Each number is 128 + 32 x the weight over the matrix's rms, rounded and kept within 0 to 255. Layers, rows and columns count from 0. Numbers have three digits each.

# v: layer 6 attention value, 384x384, rms 0.0763, rows 297-332, columns 0-191
# o: layer 6 attention output (transposed), 384x384, rms 0.0679, rows 297-332, columns 0-191
v297:111175155094079114115116122123074158076182113187116144181110128154111122159122096124170100127103124201086077105095133111173150157091166135133168135094152147147145137178110156087060143182124138192104145074063078100128085126118104122056071135117060194149145166103201131162157085167084163125158102195124111145128113126129163094089150152117158091158150079107083173207108138089088122158129127178133194125131097162117130186168115088106124184122144079168184124156112135064129076161096088171115132101100157137147127160064058178088147108079117126151093077043082103131110112109147110171
o297:098148169147169085085136082118094102135097150145147149129093134127182141159135145098144123166153140127146133125133138176045057148077169110157084106120087105149149146203132135131107132166088140104135088041119104171138121162100159160060099171110192096135120090164157063130177070130175155083153209081129119106006113087166098170116123151108114118128157066142093078165161086136135107161117153150176027108107138132144106174146117130094197108153116217113095131151084134137140131074151228128163122087065161138149135113151127115117141164116173097106132163132171164102133146068126102140
v298:123209130115128091150069104142184069176121154120119113140135103151136108144090159107112113142143126101078087121103119162099135166135110126187156164128211059124112212157143171172121131177078139156113173125089150152101129141141121162087103152146093118140160106148151116147052108118141073148186168091179142078123077218169066118128101118168092124106162147130146126128163123119098127148166148103121153220075149142066125045195153095125099108146125162158105157094107093157143147123148082056110169089104049163094085092172132089157113101135124158099151139148074128141094108152162118130
o298:127179108068168099066140131109136111104152120050118116114135131130111159055207108094084160143145133184121162120137120081087064118070131153067111095132119178170123051070132095120101100134144133189172174112090174159188143113087168127071073069170159119074035055151094115074130126126169144127136170085131148144104043111097158130117183163129162110168120164151162106112072104121139133145186126144106126101104138162149168126162057138152050138144105149062179138160098194066060104160154166133109099158160194073165115108144126144095075137170086107136081109078154071100071118103073057095
v299:058177184191105114093141133160074129160109091135118119136112078140109117101143190101090159139137122181156162154142109103120023108114105148073153108162174144161155145111115142209117090121166153136110129157151099130167144125111177057197083112095128064175096129147161126158091222123127170167149147139082113140139076141172067152139159109102111158092175165037095123091115113157133172092136085195172174103086211165171121060157175089126118166097100090160166138127160131119180113169139069088165136119141125166095106110120140119107109102104083118036149136129152155085137137134162156122
o299:180154112087111106137109108112131198076087119138114124107129133074061141083158227112097144113111126146118141115126167111156156172167124157148129094162110088134107172146097112144094122182098195071139190101151175146150117151088148123123120104163129103109110226118165136205067043117156141007137169143192154129085111138104191185080167143100062158163131100176153117161129141132195145173089141093112153141170127058070133127140125158094145100183189159119073067082141088053128173117144123202154104141091141100130108149146066120152120102185053122094082175146158132152161073220132135103
v300:184106147139100189114105079144167128081163178168171135165113143134067090067122142104114074111182239098126098097110151162108126097144092096066125179128198133110150108154163135077082163166105098193132123191129135185176153164088232163111118098195135123142149151072145109163134105120105127100102168186143100151147157119049120094142095153177060165183187181138107107147140085186108073153128146097146187106160129122139127116087114142140127108137130151157103062055065130121098077187162106169157169172159157144131130093155150110156165087080102110155067121098178099159114130145097177174
o300:130133168126146140114097104122075119076131122092100099088089120125149106091153061048138146081123103098103125132127075159115157155135132143151158100114094140131156108043169182150108100067075090119152127214155196123076108127190089116164094194147155104148075098138106158131090156072042077087137067075119173122094145163072127161148173125099156078117180110116044192151189052086094150176130160071121171140117153087122154126183097107078113157161152114116199090094110165053065148104086115118134084183101139139126135134039101084089114161138058163144184151081110107116138194115101129168
v301:121130193140090133090129130154159162120143122134220161124082173189129083199123097139139127162148139153162098097087062108092161113129120150106053100086135117219094169152142066133080184153119118134107154147117027126124099103159119102170166172120114127181129132137066125148202164193112151096128089042161161090110116170149076178143142097099116110121168149116095112132154102088051094171104161082154090171168134148182092133158105156154120096105172164052136133168112111153091164196118094163180082177191125185112115128164025150101069144141147131142147167111088114163096131071177157095
o301:112116142165121106143160133192060109153114099182135204192128095086113091115124107177123138161150177086151115137107121168087045166166133147172132069132134141144157100124111147107103162137129088121083117147125236141146098090226143101075149089083150128106075125140120103158115112120115148175084127144173151182137141135123145063119152143081115135098127126197171139168101138179120168125138128147165153131112155071113148172142191157186157130200122066148059148053110153100102097200032151125135145100171142126073178156066132049190177131107139060116045045139115153172174099111114098197
v302:120097083144147170097052138137078163113131174109075117134163098123104166149124112143114082105141150134127092130146109213076148085149037150123173119108124140148141128184107154191095082087168093135101118153137130094151143159077201065148147148077137100170114161142141191131096166185144108107144139111190113111153106053139097049117109125141143062229123093151126103135138120079098174141114106139142123081113170126161107170092151125156114154118164166085092138149149066072162150060112130082140112110164123084164088126130188106200134122170130154199130098149167056105116109145114149142
o302:128143119107056114159149152036154150117135077129085205125136061071163090097133170046161131165092122073143104108086139100112120114156142074143180142143112082162117109087113133145177120052122141130123101156139100118106164100189120171106097208183154129130169051098120112134111160100123137183127065120145151116143111087152169144173099151085160106067116140124093190180140184126146191169125103133150132144213021156117131114116138126104118079173168106150136130153090115125167128167181177155178113112182162093070118145130139159099166086118098164094143134157068197170110159151147073143
v303:082144101133073161149148101168072132143123107079185084126077138135118185217151181074134114120110118142176104155171113118130156102167093078143151119151170102125170132068125149111170094126141159131127153126112143094126113112199127180126143135100160113169190160116137133146171189092108197101147149102129110153097102074088093086150139188139207132133125131112125187151142117161123142143107163062145139099088125107108096139110162172131126135084163111145098123152120153157117161117105133088080138074052118088158074156134074094154110126138075158118118090120095089181130155107068090103
o303:151057105111174035137146130147212120191173087171149174111174158170203057145126122106141131146108123054086126103142198155055109141070152142117095178135124149145095094121168142151120143131132055135125104172150132123136154142110211114106157185137126141102099141067103091110109123150121159137054126152089082094117219126096159109058166168097051125150199145237190104078156129183133138099145191120111080149136114105142118111117149118156177180096161164108077114091094139075138114120120073141191147132130106150151144104146197175082101118139107081138096141115113098142148109127159169139
v304:105145156091109178147063062106174159134092156082111109192072106096129082160134105148163119131130169198165128131149111073114134122094134122156100186071122138117039126112114100136091074210122073106163143164095122085115186206081089127156153098155208120183096147109172130148115123116136162089074117137157091132071140121156173101153103117139163125120147087160085107100119084092083174113151116115093128072084179182101139189136122117132101150155195131185080116172227129127210154109094099157184128077196117112167082181171157116119129107083121092109161116130169159175089118186120125083
o304:147104099117116229083185144059135105109152215179073171106112159131159119126176139145206135191139194084138153109089151102122162144114114134137130101141149136134100062114078105065111179047124155119094134134104118138169096151136161103116116108148069119127133095101119113137104144133169131152188092210060155110125187130122084156118112118123148141104105105098126144152131111130165162111113067067154104116159140094084092109167205104165098086103081113076202162159063135105111140114163169085133162132147116117076098081136138088104125163188103143139128150126145158142162108133091163099
v305:091093080148157117137107135187122139158102152083112069122076181142117115085078086132137121170074123143132068119153134137161080059124153122084112198131172121150147107081119108139187122150175255130108093150164141124132137134103154162173129098092036081124161096068143217092160092140112080145123124082125151105094135117144170158111132142134145092167188130123132149157191161195116141118145174141091088126126060062032178169208130120143128103078161122121164124129115101148146077074119124163124122107098108148129153147134183087134152165140129084071197136126143145084078144139200096194
o305:162091126067140125092224089062119120098173096100162095179154100161142150095166130065192106078180088076138161109118119159209140146151147145164123067184141097099117144102173144181190087123150091096088083133133145227133155131118152160116163182089193177088122153095174121121143108151101144114123075213098162116129176114095132137158141122156141127121143077067136171048071076103168133114095051087117150101162105142157079154098096151098129214108170133132113084063141097146131152155089179122100103115127127100140082100125089190136100108079138129137111052129159204130171106081098109174
v306:161123155155103164097165069150129102143155098146158167056112161124131165155083106140095079067112072077096103105145104192089148170167205157177110076144163106171156147145146160175143171165163126132101116132109168176080147125116081120159126044111108096109124065151137138161173155188153137123132123138110133098150111128186121092149098143195109124128147089194117141122152185113112186069136108116109110099142169076162149057109140160055165144099149158156140139132204163102191125081127186127152179120168177106158088097139199085086073184101117118122170128111055127188167144127106142149
o306:224099072156114155189201127113169065124035135101071160173119064102122132125106118103156104164133129143146102206104153199154133067047105093074183129135103149097134127123112138078104142080132128131135085150126173078105092156163183096184127172147138196106144132123167115102124117114181135103169086095132158200085091123190125087157113091138129105103097098124089112083050086116150125157132147128098169157112128160099130121156081087138161159180141106093158162058121132119132087161178066092108104138134160166171125144171089116138153111089113079124110103132118101087101130107083132148
v307:108147127133078123154122100089215117117188140173139091130153165137145147116121127129139171169153119088125044124103160204174196102159161191082153092073151161205166108091127096113151137155134119142203140143068157131117100204100147122117098125177166138115103104110109097102199166098120072114171135106157102086118143087142111170150148162167115139085128228123099096165168125149069116181194114125092142129157065155075197141137150101140130094125116098124073147151168063147078113123142091126081146138138111101065115136105156116180090139062100069089105148114113127129091184137121131158
o307:186153094067116103128136155132124130108107128072166100072141112169173072120095111112085096077076143156109147104153142127182115192123048161113143078124162099169121101071175160184126141150104147195119135112204132155101149082166125147224133110126111104179192044166067127127183093116119121102147169160142126136148070163106114118153141126040099148106179083147180180106133100086118140162128164119132050079127128096141042137146114157186131121116148172151120125168087123079121103151121175192122166180147166124140178135173139155134126136129135140102138131100164179130174115144100136187
v308:119174107143116114095098115117200183108116041099123164076090131105050083029140196124111102197098111156125155079145105109121222125131104097173060105152133118127172186168100123164140070098132160173155145092135124154102111156070120093165183148092118066114121132190170120174099119155157151079207160155133156125040033114074149096116162074056103182134187110110080130110105165189097086087140169090098168117126121136104117228131176117101054127204098130114176134125165173174135090173126091079136094146137136164157132205128204143136179077080151141142169109129109145123156120073141116064
o308:152078109136171104164068093100135132120112116148151123192093179132168188173117075108096122190127133151099162055098082062088099117088078098076098151034168140107094125157142143184138160189193139110099149114153147123124094137203123130098141087144054095159119068087088126111130168170107086145135159220170164126144148110129160212117124140188156112117131138144031115132172077100112129121088101195112129163134105167140093148063157091152157130156164080126206101087104090076112135131127108098042191119152147123058083095136098162159118097135131135103141183177065134181171141185127173108
v309:067123194083100066137170127122165113120171104109119109170154133079179125135143133199091144088152094138141059102110154088134150114089164133112097140149222101102077136099199135168096157065169144090134145144125128085123095167075114107147152195104104137086190118126167148181164162140127153172106168099110178126190109092159109137127116102141169148121134121126139127149108089151124141164173128163061144146139057197081101145148085181105110098097154153125096175133089169169111099153098128198139118094127110107190115155136153123123132102170167161183108100076152137138119194191178150148
o309:140109172175139130127087160166071065137122132130083176078048151177206151100166176103126097091145189134226176142199122103109139136140101137174151176120077125106135067097121097105183132166096045129109187076122149104121136109115125165057155093137156042205090108130085081084177082168151073150073167043105020106098045167091155142075115147110103058115145182076130079093116138112154148127059099165103172127159199158130173155108117098135121137119160170066147105129128122140073201156163129115129093155142147136103143084071103143178131183129136135161208136122095104186212113142100162143
v310:042126125185119113123051095105091169182136150132130157184191153165116066095126084194161089130108092134144128159099119093123152195101091171109194147121113109110141164104175154105131056139189091113145133141151089075132141132174149174137111137119102154101094118153123062183092099128102194160131138172116115145144132164155124108087201158171101164125113135144157102198098109124124121090112141140157097151139147158121169113169131145161051136073187158172090193188091086184073087072172109144082107128098144172126076155181082107096103080179083124111130148124136155107136164165078113140
o310:059123128114159115100131092148157126141098151112108167140117075127107180115131166117106145134142127051101129198183147163145118170204187109129108086191155102166150055147107121103139135197145173144137049125147124128125181131154142111090091127116074116181054061128135115103133158141147126137129127095121135111107055182144143197097090132167121092163155081147128099084140133101135133173114168099114125165085084123129151140083130101144159165155099137197095085146095140101097134114123086145065068125111152089140128103148096096148160067156088144178152136143185072140109138159105127105
v311:108076093176091133084184061179136089128114172136109094083138095118136128130127127134128151109095109126134146085119121240096143108109076093136178144094085163171125151205126081158134112113127084132125173172136131076128077136089074190134104173152135161117154143100111091089135089107151143100091152150153125151051166127156138212136175156144091096115135173110181102114139088092113138126105165160102071163137117175094086160070150108193152100146173096119140167142105162100126168165168133069087142158146135150138148162037079125171112121119086140151078120139110114134109159139165132133
o311:158075109085145096105108118198131152127126088118147138123061132103160139121186158169147115117111127210152137095135132068145127082109146146190084080104150166156148124123160138184137138125174097079177086134140078140090181182153122143114105119121102034113152066129119237175090111162137102141124121054114134128184098063118090015160118164093126140077127138134104107201103123141084131153139219177204094111092089069178157172130133134136135152093018164076175160118107129091097171146060127178147092117147136088103122156135192164088123098138131114139090104131157123184177092139124124125
v312:132102111092181134119117205077144087130092092169123099132076087104154080091159122142096059097140080136128164109069134158145150125147199148207175106103117104072100136112144091088092104123108086137087119148141096165174134161151150170134071184127097146107146169124143085139138086139158184158129040161161099138051055141169166185144134148101148136188111104130086112095133073095148171118161123166063126093060164153178112107195139110185134118133121084134086120080129123099129089136171172129140078120172146113059100107084107146101149146119098154132109139144095067153154111206193138135
o312:156177160073067102126162163191099129094101112136135201234130092155122142162057160140141157144140149166066125142131084152160053187183145164131184175153105163176148067166168126104129145251155151094151202114140114077105142117167120097162150135055082048111081116164115083148082094077157115116113146124118059106081121131137138093112107193130113085136117111066143134135172163140093170186078110083042125136130105148123147111171117100114123179127099151152198074161155173082105190102067139142088095150106103147129114144151073129114128158118107085146116188189130116154118231147149129126
v313:080140145122099176156130135168147142140181113049173154138103174148146098106077111143184115066093118125148160089166132157100120150119176141116112073152132160114122126103121120106143123163136106081103179143137128155098098126108103141110124139149186140093092096128153129169104171145113088122165125207122102163093139139181151101100153165083117200101092095152105109153134182227184130152117135100081117170165036176144116063105117145145127217082111111125142146198068135134140108189122123184111095176153111119169151111123058073120134150099082203125134184140200107086112117140165156114
o313:206134083136140053154052117146118141105116125215070129200114050154154155120133174130114166167161174075170098079154209113138091143101059057126103169139119139127124159106137129204107131165124127111104115154141198117084123109108123132114176117150099231129084093083097241110181116137152100061154157130145116160140118134143189177148128096139139111150091159089166138105134063103098130165125157178131127077149140142143135200084165119076086156147120095177129136138133096130082116143077116142167163158131094100083087172050141166145024137181080087117141091144079120101133141158165130070
v314:123125143063139170117120127097140117095115092143125112173104097073173131121195075120134103148128090194068122140126119105169195123148037134084072119104105137094093133119101111187148108147168180173141079124115149142152141137117054163145138167118212133178226080129153100162132169120133135137153153174131156140140067125125129196047134102069106156121080160152140192124052173087144106144105153181143137156175118108141145115077078097182196091138072182139109087160186141150129117176099092120123113083138136148051135172123097059132116093123143159140103126104160148139100128197105102108
o314:071145128082111100114083106175107108169134154118103116113122172195064105184044169086114212136119137082148096142117173130062179120182183131107123073164081184065114061112120113189113167113100110135105096094109144097167172074141064106117177181086120097154061158181097091092117142132101209143141117159119131146046043154154178080114132132151172113105144150140116121139092049088120135119138094153166173170119134174141132149137108152145131149097150150108093167131101167103094097123058084191183184132131130122152091128153136116140101099164157225126147168124092150127110089174101177107
v315:150168142138060135169179101179164064159125086140160092074128075105173198117159118140183138188155040074084174111118092110158138124104143108103095164128198106137134064087135062113176145138127164140158135167161129126080145098152117176193156160096181150143109144142108060075123100164096187182172109113122128116107111091207169146181110131129114108114095179018096118156045113115122139110147060153117148112193095112124094142111115144134121092184100126077130181157133092099109113106099101150134133138163094143106120116082043094176109125120108088091108127091170089148218093119141121127
o315:112112072182065064149130096088097141078152112141150161098059141124105143163068164133061098092097127163175080130128142122130116130084116144131124126153132110102178090146084131104046120153150114092097180117126128167147075104143143086096134088124156162137130136126149172156144134114118179110125075103146128111143154142097117109077083113114102114149072145135154115113116050125190152204078136162107189145117129091130079131116161115110177211138091132119133117118162099142101084091164089162137138100132176180136156125176169173070120064107147116196149124091123175095093129121150091124
v316:121141107060062127128109088099106145168204109172138141062154178125100087048156138127067165083176135138167158072102135143118145131094153107115118133157159185129124144094103080082149147115119155110048180136184059134084135110123166167076193135122136175064110125135113141127110246074084173135132126110160109141067102128137121134108152158112153096129138174088150123133084160102091119128137175108183118155109123125165067166067173103133169178081181140051168141133152129146093166120106201120146137132095165137162090170058146171124176110112120081166116105128160212192095101160174140166
o316:167130135149115105106122068208141156155101080173137132172134149099137144113068123209203111111093108099068124145120121074078190120124120113119176131196161165125085116097175097107070062080096048119096105111142109158098060100156109070151051209155150095190077128114146083149174080124157218198144134065131116116141147119115100103118118145147075108103116154094102167097174072102138077099146140186120102132123119159106096152142125171144155123083134176165139135089132168173116184157128066100052152200139117096093166175172164072137100146171081116111122168099135097195172144148162107117
v317:103161144019082037113062142108109062112131116176129086102170150122206091100116090112088118164155108120149141111172081112102117124073089100169149117170187124185137175133096134133172093118165115155184141165100137128121100193171128118097152094177111159132096123140128122108105218112078145169109099177149151136082151140064086108183142158155041129121104164190123144120113141120100094115143115129085161126034168120141101142145169132178143126103082123164084146132145133146118145120175104168047110095088097157101130133152100176065133081176201154143140195081077142166155108162088036067
o317:154098123124129138139127137153117146109106110081146151118083055151083195114149048162166147158140144149165097172084230132166110143111119131138158222199097103101090101158147168190163112139112118182108156133180131107132086159061145094156116151105142072142107045142165191025183106089163188089134182107135161141097125151138074127111116134085122177121139160137180174115158083158101125176125125119096153120143050132128116112127132140116118130148147167143148098101157098169127084136165120055143149087158108150191088089120116081134085145151124115067152045142171103097171134107118092095
v318:097096083149103186141096143114149096155165155143107093131198125043130096098125162088056039122043140157122112116038132132153029123096164180109105163147131092138157170091174146106103135063151156131090090146111086137087105081143109132107155121082123105080023127089166118085183190041139097098159142067155073100115156123129107114112143084108180117079112147096119073108114157146177126077140106141117072139085112073117069177175155091109162170140129128146122067174167151096101133137154129138159120117148156145116119153187177191095074131117153088079106123128093103142126120107072126086
o318:127130099074169113126136065084097110125072115165118120107068135123103203157102167142131169130132152102169152156177152097118138185151073124109151131103168118083131165106099166132174162083139121163151109132098138087062122152117166180136189109118194146212159139186150116134082143194148200062162119160091142126121125077138070065150163100124109116104123161093086138107200171103183132114106140129069072121133143164141152128105163155160105116181167122115138211162165110095146174104170123173113187118078147123095140111092168065135114154150120161082156189144158107132150081105206080159
v319:155151173154200082107102131130136101140101172129153142217193152083113156136130164100212128118107138135144160161080119130128177072122155111127113206081101143144125193077158202104143110135148151160112101150125079175107169110084097128094151121195168096159113126142120178182187147064084082128114101120134088118110122158085160134126134125196146067176121125119173093114123075152146110117135112186098137145079136141122087175152149170101096138169129166085154151111190153112134027158131111119146139162109045068186119141142051087095114099120108139115087131079106030134140114188099114096
o319:130132139160119156165112083081063167147114153122126107136144093140159123108113147089123142121134079162118160094071124105125187109072093116091116081201096088109140125204112112153146096107109142096078118094065153123129136072135222125138074110072086114176108097170072137175137103115108139179094128181166153045138096159044197044089140105113128142113076099117086150119133172094156092133109124151085107115124099096129193130113140136184199071118135114167076112168132061102156226115143131154129153158158156182099161059096187143080189152085098119118128143131153099147097125096167096156
v320:143113113147080135148109086130166137096057166137088113052128076135143115101145086145129120111124178057126119186131087106135077158123175162098103090089128148156111165119106177127079114098094072121090131172131091079119091154117109068110165099165165165142180180130170152162181140152158150047147044070147091184127114092128062082074147113158174113190186135187138122094149162114164138120121193126158105096076115189155140102158218061135140159123123130154151164159097165092092115105149131182108126106112137110145150134108093182130085175184117201154140144094119104144126077120114136158
o320:148123122093163157050135169095134220157126123136107123171086127115153163151136129098173100124141138052122155218153131075134121106090107132163147155102108083103156080127134092113135062163149127164118162117101091127137115135126123140215080194111130185119190066091115116076132107129166157113152114147158134147117124147135124093130156214192106152127131100154133118186095129123125158156119150132173094147148186104115061118158147193131157081103145059128167162090128111173110092087098155151118163103175149171098151109134150127165056182086112135144153086126124111173161133136132118180
v321:097154121101129122103152126119142062174164125130126071172158111161104120093156094161128070087131133143128116182181079142147126157111078096124109142067118135214096097137161129099115096163110120176167136149151140136092115155173164110093124107096147110138171130149111145135146114119142084076084101142140141118151119102099221194130136147133183133119116109103093153126092154163092158081161148112110107087184134121139131113174109161194135087065096171129102113130112114118115129116148148143149181136187140078141064108128132157082176066111100159076075166118106196089176062121121107110
o321:142137168200195143211151068182144138156118116106108125113118101160093083171093150138084117133120135135137170161083129078085133125143136192070112127123114131126080184136166116112148090109125108140088154144103122127126144114142124206120186178136130132127075100095139130121154154104167149120161167182095158091135097107126041064158124110086099056133087152116105119123128152129083136142157123059177153174156118079120105121095045120097094140097131054132117115115070236181085115122116095144120154055152130174189066135107107178093111150177129099099172138127133093148144110095121088158
v322:113149106163066170154114148153125126097199184107140183111154120114108152137167116137134174181143088158144121123131112112126090111187058165103183142102081123143145132108119122137117064041126186103173078133130122099139128185093143135138086124119062077078108208084066063162169048155136139082129130134116133071107079164096094125149059218130192103133127168095145105118078166182105108084049138094134128140136171096141090109083147093076072097125172183118141153112116184134110106110079115194136147164128071122128162137157140072108085110175085111162072169135149150055202153163119118153
o322:182148167123066154071062038087183160124168131123170076101165123164158133134092128144142183057146136223143094160145052118176120219072141142130174092156115144217136136118074116151123213109149138066097147092156091117154164143177068116141162094143112158126167189113119156127128228161114154168118162150186162128157124125190147100145185149088072142101178181168111147155200084117096150207160182092132109107131097149111113149078113110055144152127127196159136155118135135136137119153146122084083148092134183170121141098147147145183106104113160147154124141169159052176121205045079149120
v323:054114115108182141141113136082171170184121141195116100083156097139169086117133064130080150110053132084157144157157092071196118197136091135108120159130165141166126121147087162162179135154120111136149116101109099067152156185139117142088123093123128103180074180158136068129190108100124128142129131140098174159161099165118136121122073162062173112189140152147120134150139156130114092157199068131134139080098110168142098112090131168132143132142087106101063110155149135119137163144195087112084194142147165115135131150179043089124118105127076089144045122160121059197135099121083151185
o323:180165165144102126146142169157125114108099148084085120155065126157165154125142105114151127139124138130109087166066194121210118106159083086144113100175136092127150122095115144147150188129149115131128145140111102140149138107120132073099116154124139115152093128168107102060101153149135094120153125083231161095103137129125116101138173136136085060128125150169154153157158108147087163114062131140099169147128152099139070141115162075145089105076175156096124157106133159177187200176105191138098109128137141147148133150154136141091116135069211132105153130144183109108100096133163117101
v324:136143171079123108119120059151139122160138154177122121111116171126123057150156148106110134146147136128162136140137092137177144127107226091041167128139130137143134113070133108191130189149128148115089142116114067122106158158136184109108090130102162067100150178129157111153113174174137137087096146141139163099133108165114092071112109111096163086156133057117149116130098162119134142080146125147135157112114113148156176154123108184170166140104097175130115136134106091102154099157116067082153155231132107184108159132111161127108133137132158144100008114094116194137132078086082052145
o324:152138117118136116092142151093106086181150113105123102088130108137080154159056133166165015129182181084135091094077167091183071154130107165115120132122094118170195128159123129181128093131068149127105153117167132095159103076167142050123159140074118163170109190167125084131202144159137148074116104149195137114144110125174097145155238184168110137072192119129042176119096120248095103102124103173146148136141154126070119155152125162141128161119112098124138129166129119078113142141192112120117102176114109141114131124145080185183095127116149161126130118136171105101039102119172115123
v325:164138060118074174072118156132134144123140100096098100115123071139122073120110157111135156106129126085126163134074114128124099171152130160134141174111102202184130153132100169141146150095115126122141158153154139131132133124134101092155156121103105184093105108154162142146098077090162151135173142103068148154138118074145088141068179170132053161026151101159106116145107148110119145145128130116100171147122119133208119103108112162162187065110107171148124175097153072090115149240125049181158120169156183107166156091105160086137025147145140128168149131170111061085141120220151141143
o325:128089086120095083137091161077133109166148161073082149091141128082156140130062163145158155114143119109122128149133148123080137079114048145113152074124140153164066131125088119161158160143116106065150121168160133168137053184111108210113149078162073093138070117104145089157125167102176112130161087179126100175141073173065143077109176105071084206093112128100173146078156122077152095195096155129132160158170106177108109166116113170118179111069115149172129102175196213144135117118096146171078126154127151097167138107117143079097184119104110105096132082139102105085095091115154141145
v326:108106163051114130076132203147158121150157097140098124091139080100094168134133144117166128111051133153155128139106093134121147184076097172090118123121190136148103109086127116115130077122119130075175087102145180097096208098092115161079147189141098152135122134091149147142128147159073104136168177120137130174124121147156155158193162156125130040090086127193097180146108114099145032093101177093167086085132158126171146190106105149186105167070170152158192134144092105095168115138103100103076124102085131129158110105133171124110223117124162124168189093169162178081139138080104093209
o326:152124142193129172124088096144156161151162175177112105151185148118131151130131136107109110165198125093129131098161174119133145112139164134168135073123121133116124124091155092149170160090129075099105092186161038129096148186084145114152150082121148115113149151069203087064123080177142122228141143123125126152161113159179075149105073083112160205125107143087156145145130077098161139057117110135166123125154128106155139108187118115101106182152099147110124140170159111157094087112167134179147138080088105111125165106145179124063113175126099125085078143101142090073113140130166162127
v327:151140131072142092174124125111128137060100080075114160071089087181157154137123171109183086124130021135176080083127087132080095141153164175186105155106118112126153106127122096110111077155110149106105083106162153109144150123124163143093178121161117131194169162210180221158136143132137108119129158126123109110106166126193122130201127176139173111167105198096118154164127134125089066166131132096158110094127119077066124112131123175127205153047139143126139182139120128084075102114127106128148137142116138161163099200179135143125137126125125152126123150118135122101146117132111095130
o327:170112088173128123117091123177115069139151103113171091150178057114169155172133149066134200144132196088171131146148137144172120137072121159141125081117054140111073127126132153065105181190113122128105106130118103161130150113099094102189058167077155092032126148125169094165200150103163115129129105124141101078165112127161146105129095106066114157175144072116123139158104138185177144122103188158148116068140126236105110075118166131164109126215143073114143056185168120134111138173111081133112138127126111124107129075093125148104103128140096148119155162104174107093095098114177177157
v328:109094141116117197142162168132140112191139200110203115072130184121105133140242150171092066107133157209108145126130173171154097074077105107159079147180103115143159176083082135101156148145130088069139152096153158133127146162131110126100164091071154068196124191151091111139081096098201135148131109126132126097176089158078151080169068120104122166114106151131133155142153150113135103190107094172127075120158065152193160058145115119114091103100156161138033135127092149141111148100084145145159101176115085169110149113094134154110100105154171117098092159155117083075106069208163122137
o328:125131146113141166076157172167147094116089092116164094128184163139091056152098128127073128065200175145105125121090109123094154141108171141097141123139158155101150132101093086154128109068136113140088127093140125159094093079098118185157081109093133180095136047167131170106175107195079089170101144172130146117133133129091089087116119092173143122098188143102070136124149148206111114155147109121131148136142150083106127164143165127157151112181116151202168079109116043143093125128117136143068116123113072097157160082112116169152134081119136154109118167099075077167100167063064178071
v329:155103108182176119122136038157106117138172192162182107126105093128140114089103129122110132135141056125115167209080162136134122052157134076088144149135143122110058062101095153111151095136124103162138084090186087127094114110135125147207192124127073104136151086053091107130074165201145128164172177087186138086195088093142165141125099088172156146135118126177093092071152232065109131139061154126125079087102113055133130207132112107194159076130161077123107119094127147164182188073098126087163165144144132136179134140109105129082110121141120121183162088091082138156182133125176135187
o329:115123130102177155121159085123193117128072087193191137160174138114097138128143155150161103121084091058116169089166107059093191098118109116166114087068146137099143194104049114132147160128166073136045151121091108076107175121093149134041079187111116114161094176163101065151143151113124136110152067156115126134119088183109119171148179159184154094146096111111130133107083072212147162143149147101177082131090093101137091112160075136123118142096162120147103148121142098197129122159123099161153101142207107109145151183147202124168149123149098117114050112128162145190169125084116207189
v330:087093091102091138102152153121132151122156102127100155138184171151110085115183164112066155120093151122080147191173164180100056219140172120104138159099147110192149141098149147113143137129167170119089040150117085147088084109107143117124126164144152160138104085131125134108079074087128134151178098181144136099159243147166136109137116118158164110145087140170112144075146092081115069180119141115149156163091151204104164118093116092142180143149146156100109216153149084068134104153128084123125083166128131120152167150115102069111101180075145116159123108101134152143059140207135146107
o330:135076155115170161147139134172088086098097143141088109149111202043136201073079113051156151169196111076118081109142121050197146154092112128093163099126092139116074167181130138157081141152065128126162177135123117119143099132173201108138151134116104154100140100086122127142122126184132168140138114113143121131156100102144108123127139120164154156132085118174102095158097154126141126044140143086109074087103149153145105135104115182129077162125118152157118072168145193117096159143094164131096082105143114107133168080115160127157118128173100071158170170048179115219068104114149113108
v331:071146130120181095173139031063084073105092148078180099153126150105119203117158135112094152069139154144153110086147164077165131091118084143159109126128132097134097125157156150112152130177185132122158189087151173127164110083132118048111152125142112152105097080113171101119146148138108124114165147065126143090088160154129196130141078160058125157073140106193065140103065125118093174179065135178169098113134139082137107166117120120196107128195101154062139156138133138138129126116136164131098111181133151181052053126082195106142115111134083093134132170114189177064098123147135154182
o331:197104144123146121131175164185143139171131191187128159028087101144155167129183157162083164115117079137089135129074118124142111113146142125107122123152086153099159116108143129149184079114083130104074098118183139180111146168119142136108140102150055114110147158099110160147139195117072149061167109151147100097084081142136064117153156121170133102161128183116130146130123113183184159172194102136107068117158110161087165139143123104138132098132143127150136145176108079127113111103143100073120101095157111150167137100119140110085174048153127116255079085125106103107136104129053120100
v332:102126161126176096147108105161145086146095118128123078087104160132136127165196119114106139136102109153199119103143151173081115113149136123129192101202096162106097122107156112158108150116111071103088170020107100103180102159097103188132163140104104092096165139139151111117146168175088172167097063074109119138103149126095146155104052070137108116109077177136122129106145097119117082098065132167129113082082130105106140088085126109124164089166143171173129174107122110144154107093120168133119114114140117092121122116165131171165109123034082128176109160097136122130159082086115121148
o332:112128076148168181129178091123134137125198117176040113126149078109178142112088106104072114097116201120137164110110156203152121086162094146135064177036101063160189144079098110145149126142152135129144071111115107164155071180080219149090084137140117152214111193101111128111052157126118095165194125224138127122167137152119132117185115219150089124110121102117101151114156141124167058148116107126169087148189159167118122124158151148107063068147102123118135097160130096150171185178110108061130129131097167154148204135149184140215165137092103115164157127103108095123103154189091091070